Weights of a small GPT-style language model, trained from scratch on English Wikipedia.
Size: 9 layers, width 128, 4 heads of 32, MLP 512 tanh GELU, 1.9M parameters.
Architecture: LayerNorm before each block, learned positions, biases, tied embeddings.
Training: a variant of SOAP for these matrices, 99M tokens, 3028 steps.
Each number is 200 + 30 x the weight over its row's rms, rounded and kept within 0 to 999. Layers, rows and columns count from 0. The size before them is the row's rms in percent of the matrix's.

# layer 5 MLP up, 512x128, rms 0.181, rows 332-359, columns 0-127
101,309,198,209,191,244,163,230,202,168,163,164,209,165,229,175,92,169,180,159,133,222,230,183,167,221,178,256,185,203,211,274,210,171,173,159,218,225,241,199,180,239,214,238,201,178,184,186,178,177,215,226,204,213,203,198,173,188,220,240,180,181,191,216,162,213,177,217,260,249,216,167,161,204,224,148,191,197,222,208,217,209,216,218,251,228,196,200,221,195,197,233,239,205,203,219,160,228,226,238,171,205,226,228,227,193,213,200,230,211,207,225,145,234,207,183,195,212,237,219,205,150,220,199,195,199,185,176,165
109,195,222,168,187,167,174,188,243,222,275,183,229,225,242,171,156,233,153,223,214,197,182,237,186,221,144,233,218,182,194,184,169,232,214,178,217,180,163,205,173,172,217,188,188,212,180,215,228,205,229,176,211,209,179,140,187,164,191,169,221,218,214,178,238,264,218,152,196,154,169,229,210,227,143,198,148,245,233,178,194,227,231,216,192,256,159,172,199,211,180,194,171,191,242,217,253,204,213,199,223,190,165,178,292,177,224,219,201,168,216,159,166,187,142,198,193,245,183,224,247,235,198,160,196,238,213,236,185
102,170,243,198,188,198,218,228,204,157,243,133,243,211,197,172,174,248,179,221,158,234,214,212,229,186,191,191,177,190,260,213,227,140,195,154,204,220,221,205,227,188,188,152,223,219,254,191,199,169,220,188,227,234,202,208,198,210,151,167,197,209,210,250,225,165,191,201,236,228,202,196,141,197,223,226,231,216,186,187,258,175,199,211,199,153,167,200,165,236,172,200,154,131,233,186,239,211,187,218,162,227,209,249,190,191,201,207,231,240,188,170,176,225,203,190,177,175,202,231,266,131,218,174,151,163,258,220,149
101,112,217,231,152,183,161,178,225,150,219,237,193,180,226,190,170,194,225,193,204,221,220,190,176,161,213,205,222,244,204,175,137,209,223,209,240,253,179,179,189,217,247,207,210,253,164,197,219,212,212,178,236,274,244,215,203,179,214,193,150,198,132,159,171,217,182,206,202,200,200,163,194,197,178,231,203,215,164,216,204,173,251,127,230,220,203,208,159,196,146,171,179,238,170,231,233,199,135,182,192,179,211,186,245,159,198,162,199,199,191,160,191,259,225,232,227,184,240,235,214,227,185,193,205,202,214,157,177
105,176,224,210,236,171,167,198,123,192,211,222,209,190,223,241,189,238,183,203,206,176,232,186,202,232,189,270,209,238,180,238,156,187,185,161,227,233,181,205,189,199,148,205,229,207,214,235,178,218,223,232,191,233,168,200,161,178,204,193,185,171,223,152,131,211,175,191,217,254,239,144,242,194,202,210,196,122,203,231,223,213,197,202,198,232,216,184,188,183,211,221,259,242,253,206,165,200,210,216,235,195,222,179,140,110,223,201,164,232,257,198,231,183,160,229,168,165,198,221,195,223,207,246,198,212,203,152,182
105,164,192,163,218,183,230,212,153,168,148,156,200,259,140,182,218,219,181,181,225,253,212,207,162,189,176,202,168,155,139,242,213,210,145,249,214,172,188,230,162,176,242,234,167,199,246,157,256,176,207,199,174,197,202,229,213,200,127,242,212,159,192,190,189,185,209,210,228,206,215,184,144,199,188,186,148,176,176,216,165,228,223,176,251,200,218,227,188,210,221,227,227,231,229,158,217,194,196,181,203,156,213,110,185,206,220,219,230,155,208,198,205,185,210,165,237,168,226,223,163,218,227,223,188,187,158,222,188
095,166,200,172,231,173,200,209,167,225,180,205,187,193,238,172,202,159,161,185,201,208,143,181,222,184,257,206,174,223,218,237,170,183,206,242,207,256,231,206,226,215,212,203,184,233,197,188,234,243,242,133,193,193,222,219,197,165,245,235,169,211,156,153,192,180,199,200,215,177,205,185,213,243,185,135,233,155,186,187,226,168,199,250,219,158,178,205,223,180,204,203,162,187,159,159,160,214,226,208,208,209,172,201,185,176,144,217,192,184,236,188,201,224,226,145,131,209,169,157,223,204,243,155,219,204,123,238,124
100,198,234,187,259,210,178,172,211,195,220,186,195,199,167,231,215,152,208,186,186,166,218,221,215,229,166,185,234,149,183,161,208,236,251,208,182,202,266,269,187,195,171,212,235,174,224,226,172,225,232,191,230,212,228,180,171,236,191,182,145,164,206,176,218,226,160,238,177,226,187,175,172,215,177,214,183,134,198,203,189,206,233,267,180,149,213,213,244,202,149,228,181,140,235,153,182,246,175,219,204,183,269,238,183,185,242,182,219,261,185,196,181,190,206,220,162,213,182,193,209,226,170,199,233,148,145,232,209
097,190,191,231,212,181,192,194,193,154,242,217,147,207,147,201,272,203,225,235,223,206,227,208,191,184,183,210,176,168,148,270,179,194,212,168,241,224,214,211,196,223,149,193,165,214,218,242,200,224,169,197,169,190,160,199,204,164,143,193,169,213,266,158,185,170,285,210,212,201,205,195,179,171,210,161,227,219,202,269,179,231,227,234,182,182,208,209,217,220,180,205,207,191,158,186,227,183,154,212,240,206,192,160,223,221,229,154,218,220,218,168,255,164,206,148,148,141,171,197,237,172,217,175,173,209,240,200,164
106,221,177,183,168,180,230,209,177,182,179,204,234,151,220,181,220,174,203,272,209,178,154,226,175,148,188,249,195,239,254,228,192,215,165,213,239,208,213,183,180,179,189,202,194,213,233,143,218,240,208,232,252,203,124,231,174,163,190,193,205,182,187,139,198,241,234,190,191,207,208,188,211,200,224,243,226,224,185,203,213,193,222,218,210,214,200,194,151,204,161,234,240,211,179,202,122,218,189,257,190,196,225,240,211,198,171,153,184,221,239,186,202,176,198,229,155,255,198,182,231,130,179,246,211,183,123,214,162
100,199,214,182,244,158,167,210,154,168,214,162,203,243,153,197,190,168,158,216,264,227,209,232,184,256,219,170,200,209,199,242,207,232,239,178,199,227,211,186,177,247,199,218,214,192,245,220,199,148,214,222,227,202,173,206,190,215,167,198,185,166,143,216,199,252,214,180,237,200,240,254,174,215,223,171,216,231,200,195,153,218,182,190,132,220,204,180,213,225,240,221,228,188,164,142,169,152,201,160,230,247,179,207,173,225,282,211,211,215,190,211,221,169,229,244,167,261,232,196,172,176,210,151,236,173,167,210,176
114,202,167,162,203,189,239,228,194,226,197,221,197,216,181,205,213,228,171,221,254,261,194,184,192,160,226,212,183,191,165,149,188,206,194,185,169,205,231,206,155,194,217,271,171,206,198,171,200,198,244,200,191,195,151,188,222,166,211,200,144,144,208,211,186,166,240,200,138,241,236,226,176,164,159,225,134,155,188,189,233,211,176,222,228,162,173,197,209,248,254,243,216,169,261,153,181,242,219,183,197,153,213,222,204,180,211,227,197,186,235,223,255,137,216,235,165,216,168,167,246,203,224,190,223,196,154,184,232
103,209,201,237,182,208,216,247,183,240,201,183,186,162,160,184,236,186,177,210,167,216,204,210,176,157,167,229,163,193,184,210,148,197,224,164,174,199,175,184,235,197,172,184,217,200,165,183,263,145,223,272,193,198,194,224,182,181,213,234,148,229,135,205,176,263,202,190,191,158,255,161,227,180,170,223,194,200,198,197,196,207,241,245,249,184,201,246,226,231,156,223,215,145,231,173,226,207,189,192,233,203,140,198,205,222,170,215,247,245,197,180,150,183,204,230,181,162,185,250,146,145,194,234,196,226,169,232,230
103,120,227,181,218,257,179,123,246,181,190,216,147,168,208,197,240,149,160,208,224,231,158,229,151,191,190,189,283,183,222,203,211,191,203,207,178,221,171,226,211,193,170,216,190,154,177,181,181,223,230,199,170,226,214,209,201,221,205,248,239,221,206,173,156,248,156,177,182,239,247,195,202,218,200,172,161,172,175,214,160,245,218,182,207,188,227,233,137,185,176,207,226,200,230,252,230,203,226,204,178,201,187,201,119,191,210,180,152,199,168,154,224,222,219,181,191,206,186,238,167,201,229,159,206,192,203,210,162
097,226,167,175,225,149,186,193,174,234,179,227,228,202,230,184,154,209,169,190,204,231,191,187,148,186,170,189,223,221,130,156,181,202,157,146,218,200,175,220,192,226,254,186,183,173,191,265,183,198,208,164,206,235,203,225,162,235,233,173,177,178,206,236,228,180,204,170,208,199,207,171,163,143,215,191,201,227,173,229,195,181,193,232,230,192,190,171,200,169,207,227,237,213,233,206,246,194,237,206,214,181,314,231,243,189,194,169,155,185,227,215,186,166,235,189,218,152,215,253,207,175,189,197,281,202,142,222,183
095,197,186,220,181,232,187,192,230,190,170,151,227,178,163,224,169,167,201,244,213,215,194,178,258,167,145,228,237,149,207,238,164,199,183,207,227,212,265,190,166,198,184,226,205,188,153,164,126,238,171,195,207,186,214,233,212,222,258,246,211,219,184,225,198,172,187,122,203,202,115,176,179,190,154,241,175,194,236,223,199,224,210,203,199,207,220,245,148,227,212,187,168,206,175,163,225,253,251,216,202,181,158,194,182,157,196,205,198,253,211,167,197,214,205,217,191,208,188,229,159,210,188,207,235,150,161,225,160
108,128,244,222,236,186,200,146,188,145,199,195,206,169,197,184,197,205,133,243,179,224,241,172,201,192,146,179,183,219,189,237,168,232,171,148,198,252,212,217,167,182,246,174,186,258,188,206,172,216,171,175,209,170,155,200,174,192,215,183,249,201,190,216,183,160,171,225,202,208,203,193,158,134,238,202,257,273,189,236,204,242,183,199,219,199,161,219,200,205,181,242,181,163,263,208,199,166,163,200,203,238,194,199,241,229,238,219,251,202,192,153,198,231,187,153,186,175,171,183,145,170,218,219,192,179,212,208,203
090,202,202,182,191,203,189,231,188,188,201,174,181,232,220,136,208,195,188,214,167,155,236,171,192,169,194,190,206,180,243,184,192,223,168,148,231,177,160,186,214,221,183,196,264,194,207,204,187,207,268,209,142,141,196,163,247,181,202,218,191,197,199,253,177,241,222,207,227,205,141,144,238,223,181,180,236,142,210,203,181,216,185,233,286,212,215,169,190,221,185,220,251,209,218,158,248,190,210,168,260,192,178,248,227,208,211,210,252,156,207,214,240,179,204,185,137,191,171,200,196,222,192,190,232,188,274,190,170
101,147,186,223,219,205,178,155,228,249,202,192,183,170,166,201,171,165,151,172,215,238,228,175,239,174,186,187,177,189,131,214,197,217,199,212,210,190,197,171,190,231,192,241,190,156,220,210,207,211,194,248,194,245,194,229,202,231,221,200,220,189,186,159,154,217,227,146,214,189,215,218,182,186,155,235,259,241,205,200,155,198,222,189,151,171,245,167,185,245,207,197,234,210,187,225,150,168,202,242,127,203,181,191,241,220,237,157,237,132,216,154,192,230,206,138,201,162,143,200,208,180,247,159,223,152,207,197,201
105,131,217,176,188,201,165,207,274,191,217,202,200,231,213,218,168,208,194,246,218,225,229,123,240,195,233,219,200,191,236,179,166,277,256,184,171,257,211,170,213,187,209,223,199,205,178,252,202,241,162,179,156,235,208,168,186,212,215,161,176,196,189,178,187,184,211,144,184,219,243,196,182,162,178,219,233,245,265,161,163,195,230,162,203,212,215,139,192,194,164,192,198,188,210,163,236,172,194,199,176,195,182,210,201,257,176,206,205,209,171,179,241,192,270,173,205,201,140,228,229,217,219,170,203,196,147,206,217
095,178,198,240,192,211,164,207,132,229,198,192,200,157,222,193,240,186,184,245,230,148,250,163,198,181,240,160,191,192,215,195,194,164,216,157,229,250,170,172,224,247,177,264,194,166,202,177,172,175,231,211,202,148,183,173,200,251,184,152,175,220,223,196,170,164,234,135,192,199,217,230,144,240,175,233,189,190,217,172,194,229,207,168,240,171,179,131,270,170,200,221,230,194,200,171,189,153,249,206,174,223,221,234,197,215,180,176,198,183,206,236,223,196,222,168,205,199,213,245,208,233,229,187,175,223,223,256,159
102,214,179,245,248,194,153,230,180,223,240,136,205,163,251,198,280,206,178,217,185,198,190,200,213,193,226,211,210,170,192,235,194,217,146,193,204,218,244,242,213,216,209,215,190,201,131,172,213,195,183,201,194,204,194,172,175,189,210,258,171,173,204,252,194,171,205,210,247,215,222,229,180,149,211,222,228,218,212,201,178,141,245,196,190,220,230,195,142,245,188,183,132,220,178,194,165,283,168,170,206,178,201,196,178,185,213,163,179,216,198,220,208,184,257,260,221,180,224,267,242,226,170,209,184,179,194,158,167
094,253,252,194,180,227,187,246,235,222,149,182,142,185,202,197,173,190,203,174,232,163,195,164,220,245,258,183,207,222,147,228,213,192,306,193,244,238,182,215,162,207,228,235,195,275,231,216,180,197,238,136,182,189,195,149,232,162,230,235,170,192,215,222,200,240,219,178,192,219,211,238,164,139,197,185,227,161,254,195,190,216,199,259,159,225,213,180,179,199,162,211,183,178,218,138,194,147,205,204,225,220,177,158,225,188,222,180,191,191,190,188,197,190,210,221,229,195,204,189,187,201,187,217,193,210,221,188,166
097,182,280,233,200,201,160,192,213,184,211,201,204,153,183,210,190,195,170,243,169,197,218,203,190,219,204,202,216,204,221,192,244,176,212,183,198,198,217,204,204,183,258,234,214,198,168,174,192,224,173,240,223,158,227,166,203,191,191,281,210,182,185,133,144,192,194,225,184,170,247,180,133,231,232,202,237,214,215,174,162,197,197,177,160,210,179,247,188,190,191,228,223,200,282,188,194,218,191,162,191,140,216,158,188,158,179,192,201,218,280,179,191,234,180,212,136,144,206,194,218,198,227,238,221,137,179,153,171
094,232,169,191,240,215,222,258,219,222,204,154,268,228,174,204,156,178,189,211,253,229,202,205,152,170,177,185,191,248,192,156,210,177,149,192,229,224,169,213,245,199,215,255,157,254,197,158,158,215,219,244,228,220,179,225,186,178,163,178,209,197,256,237,192,190,212,192,150,227,209,189,207,200,160,179,258,246,216,243,227,242,228,199,188,167,212,228,190,217,207,185,219,189,200,212,171,188,265,177,184,127,200,219,206,206,237,193,230,172,235,241,207,228,241,214,199,194,171,239,161,246,233,203,182,161,225,155,215
098,230,240,181,190,213,190,160,226,218,225,211,181,183,147,181,194,193,198,179,192,170,180,210,154,211,156,192,209,216,153,217,226,172,199,130,209,186,202,194,213,209,146,163,206,202,203,189,166,209,199,136,189,195,188,155,249,143,208,166,140,209,196,217,194,211,164,186,237,252,249,165,176,233,210,143,257,193,207,185,146,196,170,199,175,169,223,212,213,179,192,173,225,199,244,149,214,192,266,221,194,188,209,228,188,222,175,214,213,205,218,161,140,208,184,232,165,220,242,214,194,250,168,269,189,221,258,209,130
100,230,199,244,208,210,187,188,218,192,161,238,127,218,195,179,217,192,228,186,205,182,189,197,186,161,173,227,230,204,214,211,178,165,228,185,198,205,245,186,171,204,215,226,235,194,173,171,248,184,244,210,161,248,204,130,168,261,169,144,181,176,231,241,141,223,189,163,163,178,142,212,160,188,239,192,178,178,218,220,219,217,222,175,206,217,208,214,164,212,132,206,187,214,202,233,217,178,191,158,210,216,255,165,130,260,215,190,229,192,223,218,186,165,174,210,162,190,160,241,129,232,180,167,239,192,220,183,217
101,154,204,148,172,172,178,224,183,188,196,206,220,232,177,203,147,187,194,179,133,218,161,104,211,204,132,198,144,187,136,204,227,157,201,170,151,182,211,205,206,159,204,191,143,189,156,218,191,217,257,183,246,192,200,201,203,174,193,169,203,211,208,197,184,171,176,203,204,160,163,226,175,179,167,159,204,260,201,197,163,202,198,170,184,230,172,258,169,200,210,195,165,180,208,189,184,218,159,216,164,201,183,249,215,182,187,173,180,191,229,156,151,230,251,204,208,239,212,176,197,245,151,258,178,195,176,167,193
# layer 5 MLP down (transposed), 512x128, rms 0.184, rows 332-358, columns 0-127
105,221,241,193,178,202,217,151,198,185,224,225,223,159,152,207,264,174,153,248,189,206,188,165,199,192,213,270,184,175,153,197,245,186,183,209,218,156,215,199,210,283,163,216,145,158,188,237,158,225,220,194,185,233,208,187,229,280,200,235,195,187,192,183,207,209,190,167,207,245,197,205,187,228,212,205,164,168,217,200,179,209,203,225,266,137,185,216,236,206,160,186,228,219,221,216,197,173,200,178,225,175,218,286,248,209,208,197,198,186,145,193,168,183,192,237,205,213,207,228,241,185,206,262,219,175,237,162,204
104,200,230,170,175,243,221,188,207,179,99,186,241,172,179,251,216,173,246,196,220,182,209,192,215,245,160,224,189,214,208,151,217,150,170,251,209,176,215,174,239,221,198,182,192,235,214,143,229,262,216,204,184,185,270,237,179,191,197,202,197,178,232,243,214,226,193,241,243,169,189,184,181,161,201,211,215,230,138,168,202,211,157,217,192,216,215,182,210,193,230,134,187,261,224,257,185,204,198,192,192,251,196,217,201,197,150,160,257,212,171,191,220,216,166,173,194,216,182,168,199,216,192,188,211,219,144,166,230
104,293,201,199,211,248,236,213,177,283,198,180,177,189,208,220,184,200,237,182,171,200,221,246,155,132,187,212,197,245,200,185,201,174,168,178,210,211,196,222,230,216,143,179,211,191,149,154,186,184,267,251,221,224,214,242,186,259,187,215,202,241,214,209,160,178,253,195,208,182,198,203,207,190,210,213,234,213,236,197,155,150,182,163,223,215,172,255,159,217,179,249,206,222,206,186,185,230,254,218,219,205,185,177,145,198,156,158,179,234,200,204,211,192,184,197,201,173,155,229,217,178,224,249,194,167,200,233,240
111,181,231,208,151,189,240,166,225,259,173,172,215,146,187,199,201,212,229,159,185,165,200,199,200,193,212,227,205,234,191,183,231,225,197,151,235,204,190,186,196,231,270,145,196,160,232,215,256,226,184,152,196,203,197,219,151,219,181,225,192,209,175,205,225,208,164,165,169,234,172,179,183,226,192,263,154,230,214,173,180,144,205,150,228,162,231,183,159,235,200,189,165,181,182,209,256,231,142,207,229,215,195,199,118,201,210,206,195,249,176,200,279,240,175,168,180,203,185,196,171,220,198,218,211,144,203,214,171
087,177,203,152,158,215,232,190,206,144,176,137,283,192,170,223,175,181,249,229,157,233,222,184,222,235,187,181,189,190,200,202,210,217,203,240,168,183,226,232,214,151,234,213,154,199,192,175,202,210,176,193,171,223,160,178,227,210,172,133,208,215,201,229,215,198,227,182,272,209,190,166,230,217,168,185,181,179,212,228,183,181,139,178,168,170,154,163,190,193,227,147,228,249,197,219,221,212,187,191,208,185,215,150,203,229,110,242,269,181,170,210,195,211,243,209,195,204,135,198,203,208,199,231,198,174,195,233,203
090,212,227,155,221,180,155,180,195,238,206,245,247,218,213,237,141,176,212,205,167,219,192,224,197,194,232,254,196,204,158,223,176,185,215,212,190,151,263,221,164,228,158,212,192,159,237,148,200,212,237,153,190,193,197,194,235,173,175,250,149,192,209,212,183,286,225,202,193,255,225,196,175,172,234,181,158,219,216,187,229,174,214,167,195,146,194,247,241,162,214,172,202,149,281,178,231,215,148,175,215,234,202,199,218,242,211,157,192,169,219,178,199,193,182,202,152,235,208,193,197,187,160,195,188,178,225,176,196
091,197,192,223,199,205,199,184,141,161,175,174,228,232,234,208,202,207,279,225,201,181,262,189,188,178,211,169,175,239,142,167,166,165,185,238,190,272,195,219,205,133,215,213,205,180,179,137,230,214,208,231,218,168,231,209,229,239,208,192,237,244,199,230,229,164,238,183,181,220,164,201,198,145,216,197,230,208,229,177,284,185,177,159,267,219,189,223,178,199,203,225,193,198,241,184,218,230,189,244,223,224,224,146,215,225,189,172,239,199,191,203,270,198,202,211,218,224,204,221,206,214,225,218,211,252,190,258,195
092,198,205,145,217,212,150,148,228,141,179,226,242,239,233,161,203,173,240,208,153,205,204,190,129,185,174,163,186,213,202,277,226,208,171,209,151,196,253,197,182,178,224,161,228,164,254,221,200,183,233,203,166,171,198,263,208,172,194,214,162,209,182,260,173,182,216,205,226,226,256,203,137,188,237,220,251,157,192,183,201,177,187,200,243,199,226,194,132,223,174,206,173,180,227,226,209,212,167,197,208,140,207,183,194,219,196,203,231,205,192,255,149,177,225,207,188,230,200,220,192,180,213,170,158,183,180,184,211
097,213,236,241,209,209,233,145,239,215,146,130,202,215,187,223,215,191,219,143,186,187,151,175,202,166,154,197,241,202,246,232,179,223,247,212,187,225,192,206,171,134,181,206,212,122,147,177,214,182,268,212,240,206,185,191,184,213,203,194,237,163,241,183,208,204,138,231,210,153,233,169,209,184,200,234,197,208,150,174,183,203,221,192,201,173,207,229,245,223,201,192,237,217,243,218,244,199,182,136,222,195,164,213,227,169,203,173,187,225,218,208,201,228,172,206,222,279,224,170,244,198,231,199,176,221,163,217,193
097,211,222,193,162,254,225,185,244,170,162,247,224,204,207,165,158,194,260,217,190,247,247,196,241,186,249,168,231,213,158,203,203,221,159,213,199,208,192,185,202,240,202,217,287,196,230,242,163,163,207,187,228,216,204,188,195,187,199,186,110,181,201,216,176,154,191,181,228,287,198,285,211,187,177,194,248,157,199,230,196,207,190,189,180,192,266,210,219,223,182,183,206,156,181,203,224,210,245,201,211,192,206,231,204,173,204,179,246,175,195,219,207,206,255,215,163,139,248,181,197,183,191,199,216,230,193,202,206
106,235,178,234,242,181,169,206,229,188,250,246,235,213,237,165,203,211,213,174,206,240,193,185,221,164,262,229,230,198,169,191,201,192,162,181,203,200,222,194,221,211,161,188,200,196,214,184,161,174,181,189,144,226,202,259,257,229,225,211,249,177,190,225,243,204,258,193,206,177,149,191,223,203,201,166,178,247,206,217,195,187,198,213,207,187,211,201,140,237,206,187,195,200,226,258,199,232,182,288,177,273,174,172,204,229,204,224,252,168,244,236,241,212,248,204,167,210,209,217,230,212,196,127,226,173,227,249,193
100,208,190,151,215,199,203,200,224,201,193,197,159,175,168,198,228,194,156,182,179,220,246,194,177,176,199,149,255,162,244,204,276,211,138,156,175,215,138,231,162,178,206,155,175,222,168,213,203,185,191,186,186,216,118,214,203,203,179,217,212,159,220,231,188,198,176,217,184,207,166,189,194,209,196,232,139,163,196,173,250,269,179,191,173,170,199,204,202,282,235,214,210,181,198,204,192,210,193,235,176,222,219,181,277,242,191,152,237,203,238,189,204,206,178,178,180,148,237,146,161,204,175,190,212,174,207,165,215
106,172,209,243,164,223,208,187,229,151,195,222,217,229,259,245,169,156,240,219,169,231,147,144,195,175,231,189,232,169,231,249,165,221,166,258,210,228,191,227,170,205,202,231,170,204,247,175,153,218,162,186,234,144,139,216,183,124,209,163,227,240,223,184,154,155,166,192,219,236,230,193,209,226,232,170,242,214,206,211,209,188,211,173,256,206,192,219,166,207,202,205,196,212,165,181,201,164,193,192,197,200,182,216,262,192,291,258,212,225,199,190,223,200,198,204,192,199,201,182,176,215,184,202,191,178,243,193,187
094,213,234,234,248,222,172,271,189,244,222,169,220,196,227,169,199,201,304,171,188,184,168,152,194,229,230,166,147,229,230,202,171,229,201,199,254,178,165,211,239,188,202,248,138,194,188,185,152,177,197,181,227,186,174,198,169,206,186,240,218,184,217,188,197,194,181,194,256,182,179,194,192,210,217,215,204,182,210,209,165,129,142,218,196,210,207,238,183,186,186,163,221,250,238,166,191,229,159,252,198,184,213,217,178,203,170,212,251,168,268,230,172,182,208,156,176,202,192,208,218,204,179,223,174,201,226,268,193
100,197,227,182,201,230,226,163,206,182,213,230,227,139,207,202,208,200,195,249,206,180,219,182,176,203,217,166,262,226,272,207,196,239,230,207,215,158,251,192,219,299,218,215,238,175,273,163,240,197,189,179,237,177,178,235,142,207,202,199,242,192,143,170,242,198,158,195,207,143,194,230,242,232,176,155,193,219,192,180,164,197,193,161,253,216,201,259,211,208,221,173,223,199,206,201,206,194,207,219,247,241,179,196,214,246,202,212,239,192,183,239,245,230,166,173,182,224,152,194,211,168,182,224,208,228,178,219,190
101,200,195,146,167,100,198,209,229,178,240,195,192,242,186,239,185,174,204,194,160,154,182,203,268,221,179,200,192,237,203,192,180,223,178,179,189,205,236,206,235,175,238,205,265,218,189,219,181,180,176,177,195,231,248,176,212,210,197,183,175,226,237,196,188,120,188,195,233,212,259,172,197,221,176,203,173,197,257,192,151,167,244,171,203,219,212,186,206,130,239,210,183,225,198,238,257,250,226,227,161,218,207,187,204,165,180,157,171,226,185,189,171,233,215,187,274,240,236,184,200,194,165,202,226,207,190,206,170
106,226,236,216,191,199,212,241,211,159,196,153,190,238,192,238,198,183,175,202,212,205,225,192,120,159,197,166,138,202,202,211,202,174,163,271,250,256,196,220,200,156,210,217,195,225,194,178,229,158,206,281,255,236,149,153,197,217,162,208,188,225,172,174,242,185,222,196,240,193,186,214,195,239,212,161,254,180,157,201,213,190,130,223,188,239,231,231,196,179,227,213,185,208,178,183,196,193,245,229,179,214,167,210,189,163,246,239,192,223,137,209,243,254,210,202,229,186,217,198,189,173,179,185,227,208,167,218,236
092,216,188,175,185,268,193,166,199,224,138,228,223,218,169,239,177,216,207,235,226,160,210,218,215,169,230,178,207,187,169,178,244,195,176,134,237,212,226,179,163,218,157,179,223,185,191,224,216,164,182,243,238,185,199,197,252,170,207,212,172,206,241,148,233,195,221,227,193,138,214,153,210,197,146,174,185,168,219,205,209,232,207,184,175,218,224,191,176,202,174,186,189,149,229,230,161,252,233,185,237,191,165,195,215,173,262,179,237,204,229,221,198,153,150,167,255,221,218,168,197,203,166,166,125,257,191,192,201
094,208,181,191,213,231,188,222,196,211,175,162,180,112,215,211,166,211,148,180,226,193,251,211,246,223,181,228,155,246,219,213,217,202,211,240,196,193,195,226,218,207,256,171,182,224,232,210,215,178,193,190,199,252,228,150,193,225,203,198,201,179,184,181,212,209,169,253,186,180,171,213,214,215,162,199,184,252,211,157,175,153,261,136,210,277,173,157,197,189,198,189,194,210,193,258,187,167,203,189,199,236,165,165,114,229,187,229,187,214,201,167,188,181,174,213,223,212,213,160,206,251,180,183,228,241,199,131,251
104,200,135,204,223,231,203,233,211,252,209,186,162,220,178,213,166,189,199,187,148,161,248,184,167,145,200,223,170,132,172,175,191,204,218,208,160,152,133,237,153,224,239,155,189,189,203,204,208,185,217,215,180,233,195,165,216,233,196,171,189,217,157,278,188,196,222,171,216,157,191,221,172,232,210,198,215,197,215,202,201,192,148,184,238,212,171,216,197,205,177,215,184,195,164,234,217,161,254,165,153,257,201,256,221,250,156,215,268,176,183,172,191,220,191,211,206,220,209,183,138,237,159,181,222,212,180,221,219
093,234,163,218,226,249,212,160,207,203,138,182,193,173,221,239,205,172,221,195,168,243,214,175,198,165,174,157,219,211,279,196,218,167,191,200,186,158,232,201,158,212,200,153,211,152,231,195,206,254,212,231,174,191,196,211,223,245,163,199,184,214,234,206,174,146,243,201,128,181,182,208,243,200,171,235,217,224,143,180,196,239,229,195,228,197,185,212,156,184,199,178,173,140,204,232,170,198,216,224,224,151,220,238,189,210,202,176,200,177,218,190,156,238,176,230,203,221,123,225,177,201,189,199,186,212,226,179,294
102,193,170,228,156,243,194,178,240,209,207,219,199,156,202,208,155,190,167,198,222,202,228,209,246,208,201,208,225,197,226,218,188,185,107,213,186,208,194,152,202,215,255,219,185,192,152,186,212,211,207,166,238,189,193,223,275,243,205,209,189,180,208,215,222,176,220,282,160,224,159,180,236,181,167,144,147,182,205,250,177,241,172,205,205,181,182,170,185,177,187,219,229,192,244,206,185,253,258,172,165,184,214,161,193,266,218,235,167,212,171,171,194,192,205,177,237,249,165,199,191,225,171,199,132,178,163,200,173
088,139,206,171,180,164,149,240,260,177,209,206,222,234,230,184,210,262,222,231,150,189,154,196,173,201,213,277,143,205,203,196,180,192,217,201,183,219,154,187,258,213,218,243,244,220,197,148,203,177,180,197,178,182,180,181,195,185,151,228,153,237,164,255,196,172,204,155,172,233,165,223,255,176,169,194,204,181,204,247,183,197,182,223,117,217,204,172,206,196,226,173,200,171,206,215,180,231,192,218,195,185,220,196,235,224,214,219,190,226,196,214,197,271,208,218,130,168,231,180,208,191,204,236,220,229,181,239,176
094,263,181,271,177,230,245,228,144,187,226,201,220,150,235,249,184,148,180,218,155,144,219,108,202,258,195,194,177,243,176,237,237,218,206,251,171,209,195,231,239,148,189,196,205,167,210,250,213,222,176,161,176,163,186,184,145,210,189,201,205,183,193,194,216,145,201,208,242,234,171,191,149,197,150,171,173,201,206,214,204,200,208,208,191,183,238,216,232,187,220,251,195,170,190,205,204,229,209,207,182,223,189,210,235,168,172,192,245,196,195,210,163,150,197,204,206,156,176,241,169,166,194,238,176,234,192,185,214
095,197,232,221,226,214,250,215,152,198,192,152,179,231,169,209,161,203,170,241,197,207,206,217,205,220,202,225,233,195,209,207,193,221,240,186,221,241,148,139,192,140,180,180,225,196,200,240,255,185,158,217,198,174,176,139,209,148,167,182,163,201,202,262,204,186,232,192,237,196,233,181,260,186,257,261,178,209,162,243,189,172,198,169,186,141,181,195,253,204,209,196,221,232,176,172,193,214,153,154,178,208,224,179,166,229,160,167,215,211,161,177,152,246,164,223,208,202,203,216,209,189,147,234,228,228,254,192,214
108,197,198,214,255,197,216,271,200,196,146,182,189,206,213,157,175,140,180,172,186,190,193,183,193,216,201,242,228,211,248,209,209,187,246,175,217,201,227,202,193,233,213,198,255,236,190,201,190,223,228,208,228,169,208,163,190,206,224,114,183,135,222,158,183,195,152,217,220,243,179,166,189,218,227,251,198,207,174,241,176,186,229,192,185,246,159,231,197,182,240,194,232,220,189,202,227,170,198,192,205,304,238,208,234,194,232,226,156,254,226,216,190,186,216,131,203,235,188,164,211,176,151,169,198,184,158,183,177
102,185,220,156,184,240,256,181,243,176,203,200,157,182,222,176,138,174,202,212,192,236,226,194,169,165,214,231,214,203,231,220,254,207,267,174,178,198,203,205,184,194,176,263,183,178,166,197,240,203,216,172,197,250,166,179,189,208,207,226,191,211,249,173,198,181,186,215,205,203,212,187,173,201,172,155,193,184,149,148,156,192,173,190,254,147,210,172,193,186,190,206,186,201,209,252,275,204,229,154,232,244,193,229,242,136,205,187,203,209,210,255,201,216,209,180,137,200,266,220,195,199,161,176,166,183,230,248,151